config.toml
n_layer = 15
d_model = 192
n_head = 3
n_kv_head = 3
head_dim = 64
d_mlp = 512
vocab_size = 900
activation = "swiglu"
norm = "rmsnorm"
norm_place = "pre"
norm_eps = 1e-05
positions = "rope"
rope_base = 10000.0
rope_fraction = 1.0
qk_norm = false
attn_scale = 0.125
bias = "none"
tie_embeddings = true
parallel_block = false
init = "uniform"
init_std_qkv = 0.0338
init_std_o = 0.0338
init_std_up = 0.0338
init_std_down = 0.0
optimizer = "soap_variant"
lr = 0.00504
lr_mult_o = 0.745
beta1 = 0.95
beta2 = 0.99
lr_head = 0.00984
grad_clip = 1.0
warmup_steps = 200
schedule = "cos"
final_lr_fraction = 0.0
batch_tokens = 65536
seq_len = 768
doc_mask = true
train_tokens = 338300000
steps = 5163
dataset = "wikipedia_en"
Each number is 128 + 32 x the weight over its row's rms, rounded and kept within 0 to 255. Layers, rows and columns count from 0. Numbers have three digits each. The size before them is the row's rms in percent of the matrix's.

# q: layer 4 attention query, 192x192, rms 0.146, rows 184-191, columns 96-191
# k: layer 4 attention key, 192x192, rms 0.145, rows 184-191, columns 96-191
# v: layer 4 attention value, 192x192, rms 0.18, rows 128-188, columns 96-191
# o: layer 4 attention output (transposed), 192x192, rms 0.126, rows 128-188, columns 96-191
q184 093:089123109102156183155164180150130154122124178133175138086137049117101103093062117121123142106108107131078123110123123178158119113122140176140188123071143098113108163132120113128127146154185132078130075140077101119075147162078153095115124127139164123166074097095087087089069114164112173113
k184 095:213142185116149123133113072146126140128128119122090179119092146103094110150070162122124118141129117117201181147061082081145124146179125087132167127156097157161155068126158160127172116077103122104175163101222082115143133138138156130148137168115085086092164135124149118219160075095133143121
q185 100:109095152140142182151166134159123093110115098089153101091171177120126128176106095131116125133030114188169163102124122136118122137152080143074104115113074156158152120135127112134134160023136095157117138136075073164159144095113181112128125160119142156144100104111142156119140151090100146158
k185 102:121152159093177129139151153126160146149133186143100154142122075152143161122147125171086100114146087140120133130107100187175116152135160163092133113144121074083086098151145116117085113144193130086148074073152098083137113141132090117160140100158132132140197184161133039205105176157109151136
q186 100:173093166137103138132125110104075107109129088159087153122122078141136150102156174201152151160164163154074148139108162146176135173138108108108171094171152139138078090147143124125069091107099100102129167135137071135178054158140167175207126124094156132108113140131110131179099111138172093082
k186 104:098138046180158107108145144110127067104120093115176080081187190165077110187126120150107149107166138099165091114150133133118085148146062127131129155092128142182067099086117104090138159126155093145129156135115158106094133173129115132064122154140119125144142103140051171118115126152097145146
q187 094:075178126122126134105078135128129096122162082083143105154118163133166155116081108129137127139094174132118131054069113154113157173077110079147133096139134089115143175134149115101120137140140157078131148085110137080093163123057139112137139182068160098129094142133112112119049131182159149162
k187 104:180131152105118139135213129128149165143111104127159107141164090139105105118070099122154126105161105145226143103107118109138120175121104097136147055117137143104136111141110097158109106146115122092135127173189068095098115103175112063142099143145096112110190078105077138084133093146119121124
q188 105:151158111140115135099122143129148106167105138094201125129166144147127148119049085148161140171047142111118126166123102139124096108090141129158147131102138109141160149126123187171100170146102150144088169132211136092120203121175097065174125104152177109107150112149113091071169099068116105145
k188 104:154118098113051133107153090143106138126159139156112114186059093105146099088140114204202115136150142158110122130068127139224154170182125130162201158187113118120133103100157122106135135111170132113145122136164136152115080119143146140107112157091110204142114148085152079169148082192144166109
q189 098:160111153140103104113119170170156187083135136097141127071104081163152126136069158132086090062101117105139149095119067102094173149123117144127092107131169141171135107162145138134205122088127103126054123157096128130165135134056100182134121076150131140152135089145117067164100114140174132142
k189 099:122105122151179127102103105123169122130063128181121111152095118115079086125160128116128103142134128112110143121145117144092145135119149161147115154122121129056124133129175149192129120085121178161093105203159139218139139077132170154120117110108136098141161129122191122064068156147082129123
q190 100:126113181097164129127109122067144082138152138130114212118153131121136103127134078126128130229137145133135093091103137140158118133170116117112140127097142165159132093131151109137117087119118126164110122186103144106169172112136136143150119141192128108160131181089212113106084109087155101110
k190 100:091110128187186150168133108151108102078140143044152135132147056108137184123140155125097137084129160175141160139181131164105063158116097190099195164119121139121120170142083121155115154107118194091080168071109127097175133119167135145138129121116144118115176122114097142180094145106136132186
q191 102:161063131117174126135096114138181150114139127109126100093135111158104119131165131197190156126068107160134077145096133072165170149146109135085158131091150109122179091146125118096062111149130165100194128096128121092127169149116093126128089104182117084120133163162160091097158136131080134089
k191 094:124168168112142122090154125137097083146148138171122132157123179117150135151153152119128131102151155136152141178126086128125108129176151087148122093102083106145116158081087215107159133097089100152138105143148134147073065159100075108128155118133149130147167163116097155128115158126130101152
v128 115:179076147081097093146111140117120131117187178168142066103127096160176154103139154078119071133137148121157074188152084116099095089168144139117156138114136079144125080150150117134081102085152145146094142167149121187144100104137108090092157159165154162105144096208121096114165150106143090140
o128 109:150055201101123087117103082163108125127156148117150123127159123190161117154123156138182153146118083130125082123126129136102122136128124196077141117124079172107138143147183133133087122100103102120138097127070055118144128110122154141111159123148104140104149113120104072071134115142187132168
v129 105:071120146152107147101100177091114163195112146135160108150115165104184139109105146122168129116139168128131106196168139092103124092078153197147178119140138127113127135086102097095114133209133156081108161148079144115120168150142104143120078122059083119079191099118125136109118137058125148151
o129 106:131121061150153179137162148109166121121074156178110081204141161132163087098108114174085126100107142192112139153182074087175106121185168160138144100147131163167119136158149165121139187165108142120131123158066161142096117112137135142105071160111086203083117142166169147124122195146128070141
v130 101:094126160114073174092140100100184161139164142147163160089101125120217114148114095115160097143139175129150123150142143119135109119126137112133144095103158133114157133105127142126119124136146091176122116164096152052135073089163188139112179090156144207147158115108087092066082141151132140121
o130 094:131140163203138137162178062163166057115121162172082063088122128122150192128143155114112141098073131154103094148152106098122158110112105145113109112168132125126095150161097138088126119126137115127120094222130149109186142144190177082144131119127179152133176070125132177068120122146144060162
v131 103:175146151151158157138137162120131169085114132139122088090128119132085255205092187121105148066101123081127099105116082114172193126118185151101165147104124116135080115193159122124061105123147094166134093123124142165104125112153070109153132124119132158130066180176100118101160152138183145126
o131 105:200138121122090149059120170150158125088137098092169121085121161146122181174101153167178174126175131076156111111164132142111118100139084131175132129114103119117174121157147101131104106109142126111154152100115107188124118020114135097154153113116094138097115117147154176092122118153083067113
v132 116:103185147081191082152120139127113152115102130207093114172117105095120080114123136141108189155160122150096224139163105143124090151077147087118129089135118126164125122154115122111085142101116149136086165172141120103136146174131114102139193151114115083126095126119138132175153047146091065129
o132 116:098137112101176156145128154110125203093101130102126111182112121148134111146056167193131096178138163121164141155180197134122128167114188129110159141137110147156106090132126134153168113116129128100079119144180133047080108124108074178133109141126112142188110127198126110145100131117078145047
v133 111:096125136119164163168135129104110136138122107109134131110094142126115122119109125160070189148155159092150120133109149088174118100090138097134160153122078086124123117159128102124128138137114135109097107100125123139129104137118175141152113146097174115168159120095080094118161155129182122122
o133 108:131112160176140114131132088126113128118140092176144124133121191135139098099064109059036099091138074111112091119116092070082118123175125149098113148162090106154160074119131099114111179142118134173180130139154127142162153125092142122142100107092072137192103143079174111130090157125134146094
v134 103:123118175126107154057112224080178129129166136147088160155159161106167122116158112106077158163116090131094104164126133098130167119153151101103076166146116169188161121125210103150178124143155141157153130122103123097161091073140161145124096158219119152163139182129171124144080093169118177150
o134 100:047137141113136153180142131174105174103090106124154127143126151152116117068148188065124142156191105087134127167135060117091164123099095106127103124176129190147161180128176117175159193159171055133146089141131049093127129174104085135132124091143096119116155166099117120115133165123082141102
v135 101:165081199133129139127181090145126149141085131086087120179170096134179149150123104100103127129100170124189124123147142152147181115132082130130115143082144160126155069177131129146155152096113192116158121178139074183183042177167155131101182101116106142149120116139170088156132078109152129071
o135 104:166113144062194146075137168141222072135129140121124098165178084141118138178081153147110146122162167128165146147126113115160174152153109144098108152132119115143098105162095164108110094063155123119143160118100114172171131133191078157151169116132181123155121126107160130201184164108166137098
v136 114:149131134179130127165125147156149083093106107092182143071131103126091134127155115147133179142065109128110117139134167127145179131117117077116113105183128053169099195182179222072077107088120091128157134172147150105062082162135170106088146170186112101098119114104149119128116110101101093181
o136 113:109137088047101107087144103148121139116160164172129150055160182144095104091112160155155152145129180159154097153160157125083153136112096120157150147190093169169113114108137117169164166160120094131093122134105129121085090093128183117149087208112131110147131095171047155122092067134091168159
v137 112:111138052090144089083108127104137142149156169108160104123100125151149148124107134164160087133096058139105146122123135054102074151061115168142121153119147139124159126078144203114148131118168124101227117106063166067155155118155051173148149060101181121208114131114107152133139139091111120116
o137 110:110125131145161180152108138048090135112175183124135137072164164134150163211116089116171098095141099118081101119112113149132082183135144163100160152108159138153171113099151145161123165142135176087168116121132109139152211185138119098108100104137125168125166099143184145159157076056148099117
v138 118:113156074141170119146156152138195141075089122125175132207112030169120071103131169083186145150125099128112132172170113145096116116123144159125168144162155111072117120121151112098086093091133145127101165180087171112142134059135109136098181117132148076159136103136061170108130089068149115133
o138 113:091158139139137126102161077146110164068118125153101112164167118159145141211131192135165176110113131156118133118134112112074061116123179081151124121186153147138134163091146173097171100165137158133100112138124182142119153117151113098136160112082132141156102115183080160126102003134187177135
v139 107:155116168156127097096141164077177158090150180138124114173164148166116139164174154173076176134142096060177156131116135157183203163077157134140131151151136132172124165108178096067113182156106151157068145123139124166097149144166065064108117154083112142152167132121095108120136118142172148163
o139 110:112112108157136107130080164179120170134143115092132140134122170142174148141126146159139147133195179055125156101159137144108187108125086190159167101140134159112122100123098122096093178079122102168156128104184100142124163109108106132106139147038120087117079162160123136126120144124122170125
v140 100:130162143109078213118168177120070132209098139135123188122131177125154067112077115156090072132148164167132117146153136123165172161159137157120138121086117120189179109086165123156161145104146078072187146123113155111152120138081100138178143137122119072119126128142147149109100081139052133102
o140 094:046146155096178099148140149151097166192032115081121133130100139091142073091167131113132140156136183154127149086145085128151174101123103113132120146108128109096090148173178097143059153100127118126137176159080106121099143129075095134143122122145147069096083069090182087140133144121148141136
v141 105:161119188098153105113091105155132196105122170163083114183113076124220140114084148132132063107160115089073118168146113110151093160165127158100144188099111163159192145118067112128122167146076118150107157149097118082107108133111169115155086121104132183128125182120118144142042166093091163084
o141 099:119084162087138151115134098104162107175130150063162074106126064116139103182126109103105109153180107161139126167117129137153117144061106108106123099097128130125094130146136137055104110065106141070190137135119125095122130139179150106154102082100140214087094135117129111074060117108135070140
v142 104:153106146134140151125149141157145113150091119117114130085076158113141074120157125189200183137144119155119119089122122153183157138122166098150091161150114166099194114110088102115125155105150173139101098107138122188079122121117128141115087174121166103135069132124152132078159138123149075176
o142 099:145124114139116139119130118122165125139098159135174186049131168139161111099110136172140182121157141108141115168081097144112158143122111163177058131155126157147144142110172124123151137096153134142140112104161130060110145114106081118173125183153097130141187158131073104090161140059175106107
v143 119:112115171085147100170133131238159115171123117143182112101161125110121139119177111110129114109137111122177084106125130068113130066159173134099169146142136131096161136140079181101092132073074120102125119172082113165184092085130105129105128090123152111155082171106141153081160142120129073182
o143 115:136128128042152073092160165137142119197153075133096153112133105162106105123141080129161134133097118215119098116131134101169083067120214145085126145130086106131108128157108129143138167133076124102136210118116153087136125085179079148161132098168152108131168174151139069096186124151139085172
v144 111:154180118134132152136172119127127078150117085111122135150157052147149151151126114095113189130132076102144173155066121106173160107131114101119121182161099172123126098123094104100126131141074093069144114096198139122134090079123114153151118129122174165121123121099165100111155108064133168103
o144 111:152177108097189100107093151141171183159096153172103076134131125143107121147119121104076210153193135122148175111076148119145097126124096110139111109148154139157128133100122102158171084061141133115093104068153144128131106128156073128151129103158125080154150146080222170095133095140061164097
v145 117:084140132139100092120095129135098124120153157102113088136156191160146143104123128141120134171150129116112166162087168105045132076120153120118123123105165114050174118166150151108121146136117126075109059154174116126184130183126113124110128163151143056113165105179146050137145071145162110129
o145 109:135093072146128127098080070083169108119159148102135120138151150163200108116144115149121140123146129185149106070129169082157207172162244103077132161104112144145174141121136138127150150135109139127105096141121096127146091099096101168103125133126121074146123108131163104132111123191156164125
v146 113:152197091164116116113102101131143151139087128142148144095145103101077158087127104075176103116180150099075143167095160098111193158128111141147143154140149138150129095125118132130116168146165061136154105158074155125129134166122168135115143143142078112119142121105153114126123137117206111114
o146 110:126145083114203111158090137123100156227113111131108128129102070190113113126096141089150143176155119131141100166161157091153109098152130115225087100104131146116123108139109147109040107165136075111121122174165179159136161153118138162131167156088122190159210105081139140115131119121147124131
v147 108:083163107178091152120142132148156099051153111177118093136102130094182138132212112163115197149107083138127139077136068103218138085176118143109139134114078112095140109099087162108125147143102099160087088068074139183144146159135152103114079132162151159126177178174111128131080112113137102098
o147 105:140200169112110102141136099129138095099197120143192146100123153114095168141109110127140159125173093146073185116192087075114168170141143134086109155151137082124131114104139104117142134132137163116115149163142144110077059087087175147148101089161130159161160115136121154126148158119155142098
v148 108:156109117112182108104145138134183139179162128143140152084098119087146117103116137164092070125078092091120186109145146156078154174167098181095168104123144167117149158135120084119172143124142146190148080180126092090119076142076154132088094168106204064113144164118063048107120115151134149155
o148 108:188109086137116123161181129157146134144108159129149130114144071094130158121142106110168148112079101163174087156134099114112078133126148120153149107123113085062185115081064122099096168088163076146154190145222114136112156156086125088147168131134149087108172153087115063124097041119132108149
v149 110:095088059116148134115124144176101143167129177132138134057166122097068074162120119141141081095148056086094206128154098158126168103087080079144130137144082064125112143148089142103130107135124137064178154144173124152145133101135176090089088134146185128082118148075125095122162117103088120117
o149 110:085152209120109124187067160105105105165170147133140100066107149173091064164088144153142117127138117079113122150084125102066129122134150107101094145138159126097164119084185184132121127162152125132169121161187146108123162101137102153141122144138127118092088177132114112115144062138072135058
v150 110:155149160088121193181149092120173136137177150137213077108141125128093080154169089170160151125159148133144125098057137142126108172134139156103132133080148145119145105139115209129152152137158145081103178120170130142110132073131158149116140166132090087140216131176136135126117065131099140131
o150 110:120147115146150096123211140163106137158114142102173089122117130112191119154117075121143131114132128139129135086050129153181118081111156076105107099140104149162113169154125103099111164097132134154059180074135084108164129073131185175095113152124105122194126127068118136162058184172155120132
v151 115:128125123084141095111128180109123176142082090163065106145114137148151175110088149157144088162160134148108102170134159083074122105161113168176142093095115103121164187147124103145162121124123107204124154094071071185109135142129149088111164177153140166127150165150163095149129184117140155136
o151 110:113099093123079108096151153150110123185110145146144099107158136159131127090120129170176086098091118136092117132157135158180078111097182141148089172113127130160149094127137158096152162160179112167119112167178142192151114139119168116108114140102162189141110077151167042128124099120072119085
v152 117:074085172072160147113099122174081104110124108140084114136090150093074140110094138136125165121110118076084171117121142076130093078223136100087154155103116118111118136093165163110177151102130093115154100067171146126145144110128120183119116176111071089075161150144201162119159123128115115050
o152 112:103160112095169103118102166135121178126140132074136112136093129157125148179136106087102127134073123098143094169143141116146093142160134124093106177100089190131151100129111107132143141149157156133100105088054136120117123064117141126140161164116074096122105148091124160153071193150087157064
v153 110:114168082123125079093130161118133184122091056097187113178105141135185192105081074083172140108121103201113144088125177117125194053172101135152099113141136123135151134099152214115129109101123165053159106065151105161155130154182135138110221150115084152086119193144158153119121092125092131158
o153 106:130134123112055140049128190124171126148094125161122173136088160099111170185054125130130138122144109180121142126158122116134133062083140154092103159170115115152147137089142135203144149156183166108101122114070145159078116118168133130061141112156149143116081090151126127140154123187110123114
v154 108:154163131148093110088157094104163126200127129165138137150151110104095133081150155080139149089172207115101097163145131109145152161129094170141108184132103104115176134121147191145142071144158126094141071119134091141181119092137130117153137103166134109110180082081044084121154110160131115138
o154 108:084147107142089132117076119125103139155132107188135043094142130158138122111159142183099161131148193170178137147090120067139112148136154112112132129170155085155149088143153190114171139131180108100090120132152133156114095142124102136106154101100123094161133133093113149150114147183181154131
v155 103:146100078210134116169159156092133119056116168084176098089110113135125111151140148120166041175162172192180173139091067092092117087191147106109113123127078206150155135147135163090149162120128113128075117112113153155184116106150140120121130124144126140119159098115133172177179129129123117124
o155 099:159139099130189153105125159113143114176171108121118113104110159147162125177142165109095105111128154129109143131180142110153052100141151102099156093162115164075151136093174177145119110126113129102077238139156158093145112118086185121126117202126172086138093085113140143140131110132161121109
v156 108:108174160144151115145161065140128118170126122137077149144104010125128085158166114184079134134049095141139171098117164118154135149069095143158128084140071156070108130143148180089118140149177080077119106162174117110155141107073087190134112084149156159156175104125139169129141081095137142129
o156 102:187183116100154141151116087089111118145142169139101114084129147130090161159148074109150127138105174132103210046181096111109156131143169098121099124107094135154110109101145148067154163123148154159086115106167171141114102142123169118128088109115128074121160136108193182195153166160125132164
v157 109:173139149124124112139113139097085139150208113135129172111090114103127145098149146135166133084148171136098100129112096108162111134119128120170116068198094140150074094120137122085049086124117053094128190213169088109153115086145136146100181099139122080139138125088072094096099149111086102120
o157 106:160057146078143163141156099139109065130101134173135075120114116182115106115156111120124124168087186151146111151135154042133121112122131056155144089142116117161084111127141099126167132130137116153134155128143182070138162136098203117088125120106107136128148162162123152151151199113146162196
v158 110:171117155099146088117092111145134121126141131158147135117094123145109109161074065164063192090114160125164097185085097091116153102090126119123128139139181075062095097062140186146129107081180044090107152170155148142171143058144133122102121091137181097149136144123144117118195111143151184129
o158 110:130162156103175096095137077059127129133176165093112078137126150110112164145212155166142152119166132059184120145155129145155129117144123084122115079089163095140097151116129107156197169134154110094117137127062141141145128124134024101087143134107102123175196100100148096139102138124156145154
v159 112:109115171127151163122098148131151112108150163134093120107133146150067197135148195120100185136198155158142110076128163165129148158114106086101124183180107161142203155112136114211108101150120170094117108124126164098073136149130177207172152177095111158142124143098141145139182114139142151127
o159 105:077143162138119130109131123103145163064141148117130195135107158140101152159136156142092141117162164162140083101157135186117100130122122113180125096069161173171123105130127076080061075143154162094175157098109105172091116148111112150104166101081137108140142221096084117154075123115137103122
v160 116:085159158125160119194141163178111173114180109191163155087161171148117164100131156102077156126141114188087096183135121189143053089117146092166065111125095098137142103178145173140147162125149149140120163126170107175137073048217155122096163150125103147134131185075165085117201098129086136133
o160 117:082151196171150121164149126134149108093137127108161149157133222128118162097060174143155084109174134110135138092120092137140122052134165161133089183123045143139126158139154132123113171123159188108167146067151158086190167093125117090155119090101146097123103184077122093159127107166123069138
v161 101:161136169112143125136149115085129137116169169063126126170178131061146093127061104162093155159201154185083100102117157168154234117139137203129094082122136102136154135159102094093165093126097075153179180206141164141149112160093158095139069127107151136149135129144132113094081175105135140134
o161 097:046116157170154073159109128131135099183139168128152123100201114081164044150123193133121149098138172082101136141088132138092155114067101164148108072127192112108092179134098132162160184096135084136102136111111077130106133161082162185134064129155151131117121150047101130101160151113075139096
v162 105:203112128107166170070171080114176136104127126114156109146119170126086106107158123124184069151131115115097162096138102111153123095125132157129089112108114105168148185189141065131164126155136111142082245170149098144126163128070061100109210136144166106139179083130166135074123147128102104179
o162 103:175058168174131125145111133175145116134074099075116172157135118162136091111143140124158151131102116164128162131131121192125124140155114169185093146095135175112076109128117139124155096109133116207134202117131163127154119141086159123108123093181161173187169074125127131078173129149096144146
v163 104:148160109178099077168159089172144163191137112171069107116189156120141159063092107124113086119085125145143150129098179171121073096150071132115111181097092127102151137026172181145129105120121108151110120164108143115148204154064128094132125169121121126153122111158079144111162144075123101109
o163 104:107129114097092087137058174095147189179139170116134172106181108064129099151129160138130091138116139180142119117146118136098138145139144117111132148146118082137110086105089049113069088100140131078125067108107123078152192160122154129160141149161136093117152088142103125106094096104140132226
v164 118:086138148078171095166141102143161088143064126111155127201120217133112088090063155118149119110161133076141138146126164139089135110162160138116184107119187109185106159074144085197107141193124172138148123144039154141075166048102125115168105123149090138074164098150124179113107087176151116092
o164 113:086116126122098113137159143146113132128094156160081116171095141128127132135124093161119088039087068133131142134132131128169113079116169099093122102115148134127133143060104165106106117161093132097184150177120145186107118169093144170165136119099135142094086065152146154129091100179083063077
v165 122:170114176141144100129181100180171149090121117093157135134255090096104091118148138107151133105175142060126105087131090134120169159199115103156131186105166132140170168127151096188147168107099095127099078107131113152152132086068171121159078131118108149110107110104109140088137162112092113104
o165 117:107126110074111081171132137164145124181104145138084140146132147078168110154181123145113165074102130142111173118130142128130095116129110096130154171017139132127157118122084155061128090105121093120136091077130126123122155083200164172116188122155147135122052114119136103061141158184136165147
v166 125:156113122144117092136070131073095110120150059063136074080126134162109119090146162118129127146110092145137143169122124146121164045129162097120122110155105086124149152145134118057074158115170086129140163112161090084099131151139138094163163150124147158130165100074130119137149094131139111107
o166 120:170112146135109158183097058115144123178141109176095140090127141159112103137097167151109159116118098172093119144141197137188124127185101132142121148124130121185133146061153101129173148158154106160132109140103130082148093157113128092128101123123112133064128078176113117176102166131185140044
v167 108:112117071151075114149091149154079106130152161154101162156152121141148159141144138131177150148087098148146099146197080142154158130150118147111160182195218150139108099167158122194162144102108113116105121115173156142142150128105148053131117088089094114066069170130107077082106139122154170190
o167 105:111091112130089146132059137141141149090119112138136215086092111127115137128127084116139189102198128034125160110142128124118174145116123104135164132170121139146130134165126117139121126132117101103123110174088112153110157113234116173094143175164118089089097210110096133111125104126156113095
v168 108:143122110117107090123099108183099104123146090138147110144136135178139133168084163176107123150161080164179032123166154125097089119148155112134121168152152186067119163096092093096116158135141145118127144108121085123106136173166130159164138190113148128129156198135134102069131143105113130119
o168 108:137121157167154072127110120118100107116129136082127181141059122152116098130106105158148155076144132126131077119126103191129088131121170137150140092096124139125160128106097113087112128128147168109132121093136158109088208154126046132209146081062166129105101125143100053147132153118108160131
v169 115:124114075099138083167087100136132092110119083135134154165101133163115134124161111114143098154143093111175074094133182082103130108186180082063147116142070146163100132140126141144159154111120074085170122153128084091083110135142211148124120092120169127109158123093104123114160063108163129151
o169 108:158090106117169116127074142098124109153139087140114141177169092158118085202144060141099157146140130153109081098151141133133118166107117155102116172110128143131199093132135085206131112144137153154127178158135097106115102148185124124135151132118144095139164074137146075152038094146149148113
v170 110:114106139179095112126141153100178115093127144151110114119091117092156105115188164200105136171088134157126151170120093088066076164133096108087161122109180188089115140143110076099120100168121138082125167157151127184133143175189132153145106106133142105102182114106167160105182098176105078179
o170 111:174124091168122135157125102153159127105127109127143113168224189138128144117136108192104142120081093106166155117154158128176174156193146062121128106176181142130157085176152127107088163139103139074071196134146118119130149184128108128148120190146150149148179155110151116179099129140156125142
v171 124:098104122122084148131070091146133119096134097153184121080163120132089153136107147095148133137165147119101171108138081088116134130200050107113090088145157100067140109109076150182120151142117117121134078160161052123156145115193167079127050149148112108091117092098133143102146156118108092135
o171 118:142125212102082111141131095073128094163143190141128144160119113136065103104165152154166201135130132114139117112153117119165074147182183090051097130106170089159182082136121154153155124157112143078148136136124102204142101100138108090112105176108155091113101110144109136079125206183105085155
v172 119:108123120119118128172084134160103185116125147162076215103133129132109119166166143130082117175149102169132060169090122131101109186104138111161095091171092129173107105148159115110125138133118112183135141112146119085205187149131103110085137109150084133107203122086083104143124135080150063108
o172 114:165135165094132141115124096134104154083164111114122180165151123103077117072127150145130147142173125101152166109176192064147126171177156086135094117081149161149110122107151143136146083143134121176108163123139188070114129074165150167197075066102088103069137110145125104133162137153153135120
v173 109:195112132103159125170122065079151137148116178159161147127132121109101101131047101127134063182113109142133140160095140109127163099147092085116109090119159154192155120120132127150110151114153182148089119093140110101096136129073147146151125103070101111107152107098184095104105134129165160103
o173 105:154088202161186089131100166122114152132110125155132142126082110139118126139161134117128061107102066143108159108109084125166137166125076111141145141154100159056143134091133168142127147078141133144175143167108132105152190128117135157100140093101136168119047088077158128111113099138098115121
v174 112:137122170090122080079138082153103140140131153103157170134113139107154090088148108126093128083080113081105089095162088108194090122085115129107156101165151115127214114131154139160153144142079136146116075175162104138104081141059125140138183155101132136196089100121135153147119141117058166096
o174 109:095140184081126136102156120114117179160091180150099171131138157156167106126112083135101112108124160163197067095192139097129131166097067091156153108085091058174121142115109108086119118143142154108175102026094129115147140115140174146077158084088105172115117166121118155142179172062122112160
v175 127:074168124119142105097108141144136137165092092126146114159143127103157134119130107156086179173116099086085087099074123162123124155128108162150096145133167138127174098144131078172124132132119136170044152154113139189111084095105129115164130131110181105155137088116059106094173088117094186191
o175 125:155142068129160094173175131154118164083097118076076111152146209076134145127129136082100078170159157145091135132136118132082153081129151135093129126184108114140165121142104164058122163155107120095144112141179092169125106126123132134124092110135155162144105192089080107135151030082168164100
v176 095:133173107145083133135099120098140095157150105134162150086107156131099163161091182140107124103125135160166142165135063104074185147194083144089167121103157099100115164109143154118145126077119162154173145104102156145116140102171147155134185088098153081084113121149116160161126118156078145059
o176 099:106208131105142146074126133164088164120145133189160168100119084134100124137161081151117159145119156090112087101146086148201125091163145114103177144155102083104174162135160080119147188049086147131114142167074133161122148087142119067086144162073179152122126058124119083144130168167145140103
v177 125:144109136174149155113150126102061128151142137107138145153115113136132147145135058117143061127129140112089101097125109140118125090167151077136135173104127114118132064090081114078118139080100133112147094180106149154141159198139123170154150153147078136161138154185084127074147095095174108129
o177 122:166128086176166103104076072093142125130099094128129110130028109126097193108078133141117120152114131129113097117092121138078116168097129146122082125098162109120080140135115117142142062075108115124172192105081184149107063175165081141177194104135095168089144134137138187085126121118159083125
v178 118:112117159135063109119101149169144165130124130086160185131159101108108134140169227094131131123120120122094092102160159122086083129121056077068165151113168149109155128160103150133104130084124109103096044150102111195129123165071194112082104146148096157063141079106072187129115107107088133124
o178 113:101142114048105146101117080099061145169083151161144168189125137078081111115154142097122168140108147137116134155107102123126137111132207100147155134089154092107126102090116166090097079095124121055081125114145164143157197156165176120149079191076131047136146208085031117138149126158174103174
v179 107:150125136158126094172098103184194142122138111079147158090116137122160130120113149112161151136168105103124210141146104114068124060111150124135165130068154138139101034182100202150128156138169136153139099104145114167116048128116111104165146117117142079136099162084142077224137104084101097110
o179 111:171163132062125147162110076157156106143145097106186136119127133134149121114100098104144128132128096114183199157169131091077120114121169105159135188116116178103151074147102155096151124125139136091113103155179095120161078071107103103164151112152146146129096110069133108112171142093165072101
v180 112:138151089145126121138174137083132132102099165104127135115120162053142063155138107139095179132081126166135146150138141095145125129125104143142148081135113099110076137143101164088091158102094067190122143132119150084165111042097142188097111122112134123099140132123115142186089132180165158165
o180 114:129105160130157097158123142095081157160159084097135077118106160151153123141082149119136109152153076160097141119190107141135096124108097095150155166106170102122098158139112110099079165067092101151087175167144138120082115106086142147137090164143102183137134092159151095183098135064162126100
v181 112:146143141203087086173124127139096152129090126200139130119124170107150153099108098175105124059142072122154130147060144129112160119087110195097122137095155068125147102114179111154137167116099126080131152095080165138102170070139104064153141093102142123078056161054123187140107123119128135170
o181 109:155115164135097113121125151169154124090137096096090133138137126073132155158183115185109084145157154166150184111151132049195104112102100131042140119094172131128125172131116143180095117135115133160142148134143102140127133099123111098112105098122149119108048056148127126176081076097144117127
v182 112:140120113099165126111074068141117142123171148147073139189170141138150127099115050130139081134111142092123109138109125122098176136124077169192101148122206126209108144112172134129067127181131093127150146150140081198078099141137119153121121032087121135118165200141119144126109134118118132091
o182 111:153077133112106147136126179114115105133134156090137103127107073163122089192214136153108039153136149129129200157168132145153137138069122151119133164094142174109123168140129142071146145159128138118190132140119113115087198109105171220149170074098112134136090101175136154153119125199134158109
v183 111:154048128044137075090135171165088097121130138169144172118150149108136160123106139074164138118161158147132084149076109145132067131201081131103187098158138123116085129167086092113136175155096123120140109155114127160104085150159105144140095183121102155099145131121062076129132104109079065110
o183 109:138070151061155158119182131061111068131151174107141145137087166167100068124089128131177081141112097065179110132139152110086100100118163119086138079073105116100168101154139081087160036120147100131083157151086091146141116116156133127154130103069155157121147144123077162099063165097116061097
v184 110:150119165148226138145121119090126095180186132105150130096138078110118159052168138088173153096152097063134146143130181093184098148141164185155146140141157078096122107104077208102083094111097170152138095148198120196099127121089114125124126133177156147101166126136083173160159084167082129136
o184 110:142100131152157186133113100120053138090097143185141094075190144138113153146082104154133150117080135151157145131121135093107091092161085088146107106123092084142086145060087170063148138076079107086167119112196084111074121079099141140142134121122094067149150192194129163158166133138136155116
v185 113:145155096144209125174137085149196164136142146152057109097153093151142133133112167138118171117062106076152067133147142107099140122145103075075115137154163119110184170135119106056090169114077109074087156160105152131117191165147173120134141188118121138164136129114135150134129130125101125110
o185 110:125115083092174132091130117090140136127095120181115135140166144166101127135084162140174129121103127160134120130146136173141120185158161124161123068119138105145099115132099022116159146158096147140103097089117172116120157078158143134141151119064148151090100073137100167145060106116124140131
v186 106:149145109123177133151114155126146114061135088114173134104143155136176124124114183066111165107133074151075105171116136095087122159138092096135135141140100079126094164098097118196143144157113076064121125183149157183112127159124147164135109113089128084168081179072140159097128151107110087121
o186 104:134094104139135184162171136081146133125109124067137159180173124151161106127135145145113120149132142094145141144108123152129134127152132104147190082127116165140105101101157079157165161137138142126134143100120142120157177130134134141108116157087212138124079129141168110086070100142070136177
v187 106:117128110117160143087138114160155143099112104119083104160130106103100206133082152187133095169144166127123144140184100129120121090139134198134075127133108133120120130101080131128121129130114137211089112158075116119076175077082182152146098127209149140065113073131133140128124166189185153147
o187 110:150134142129124108146081112184120165086148133132145099122105065184068133137149145123091093093084128101113067182137108183105070100131105106163106157163177136073117131026084186121079118141085110115104104147126068123158126155120157121161132143119121146191169148081145133090138133084140106104
v188 106:099091092150205127113131105196183176071160163204149107166119154113120157105151145076152104086081106138086061116129117112112208084113181110075103148169087146094160097124125152107187172090094130117170190188126145115174099126102172128159123148118130150131161143143182082140119173104146162173
o188 104:066124163120155083151126099151092097110146093119157110159102129157151151178140101090133117115138171142117080162128135149128123108089161138113085146168106173156147162107118101113057174190102118130166190105124145084065140116147123122151141153129144208122151139107107086124111167078116161201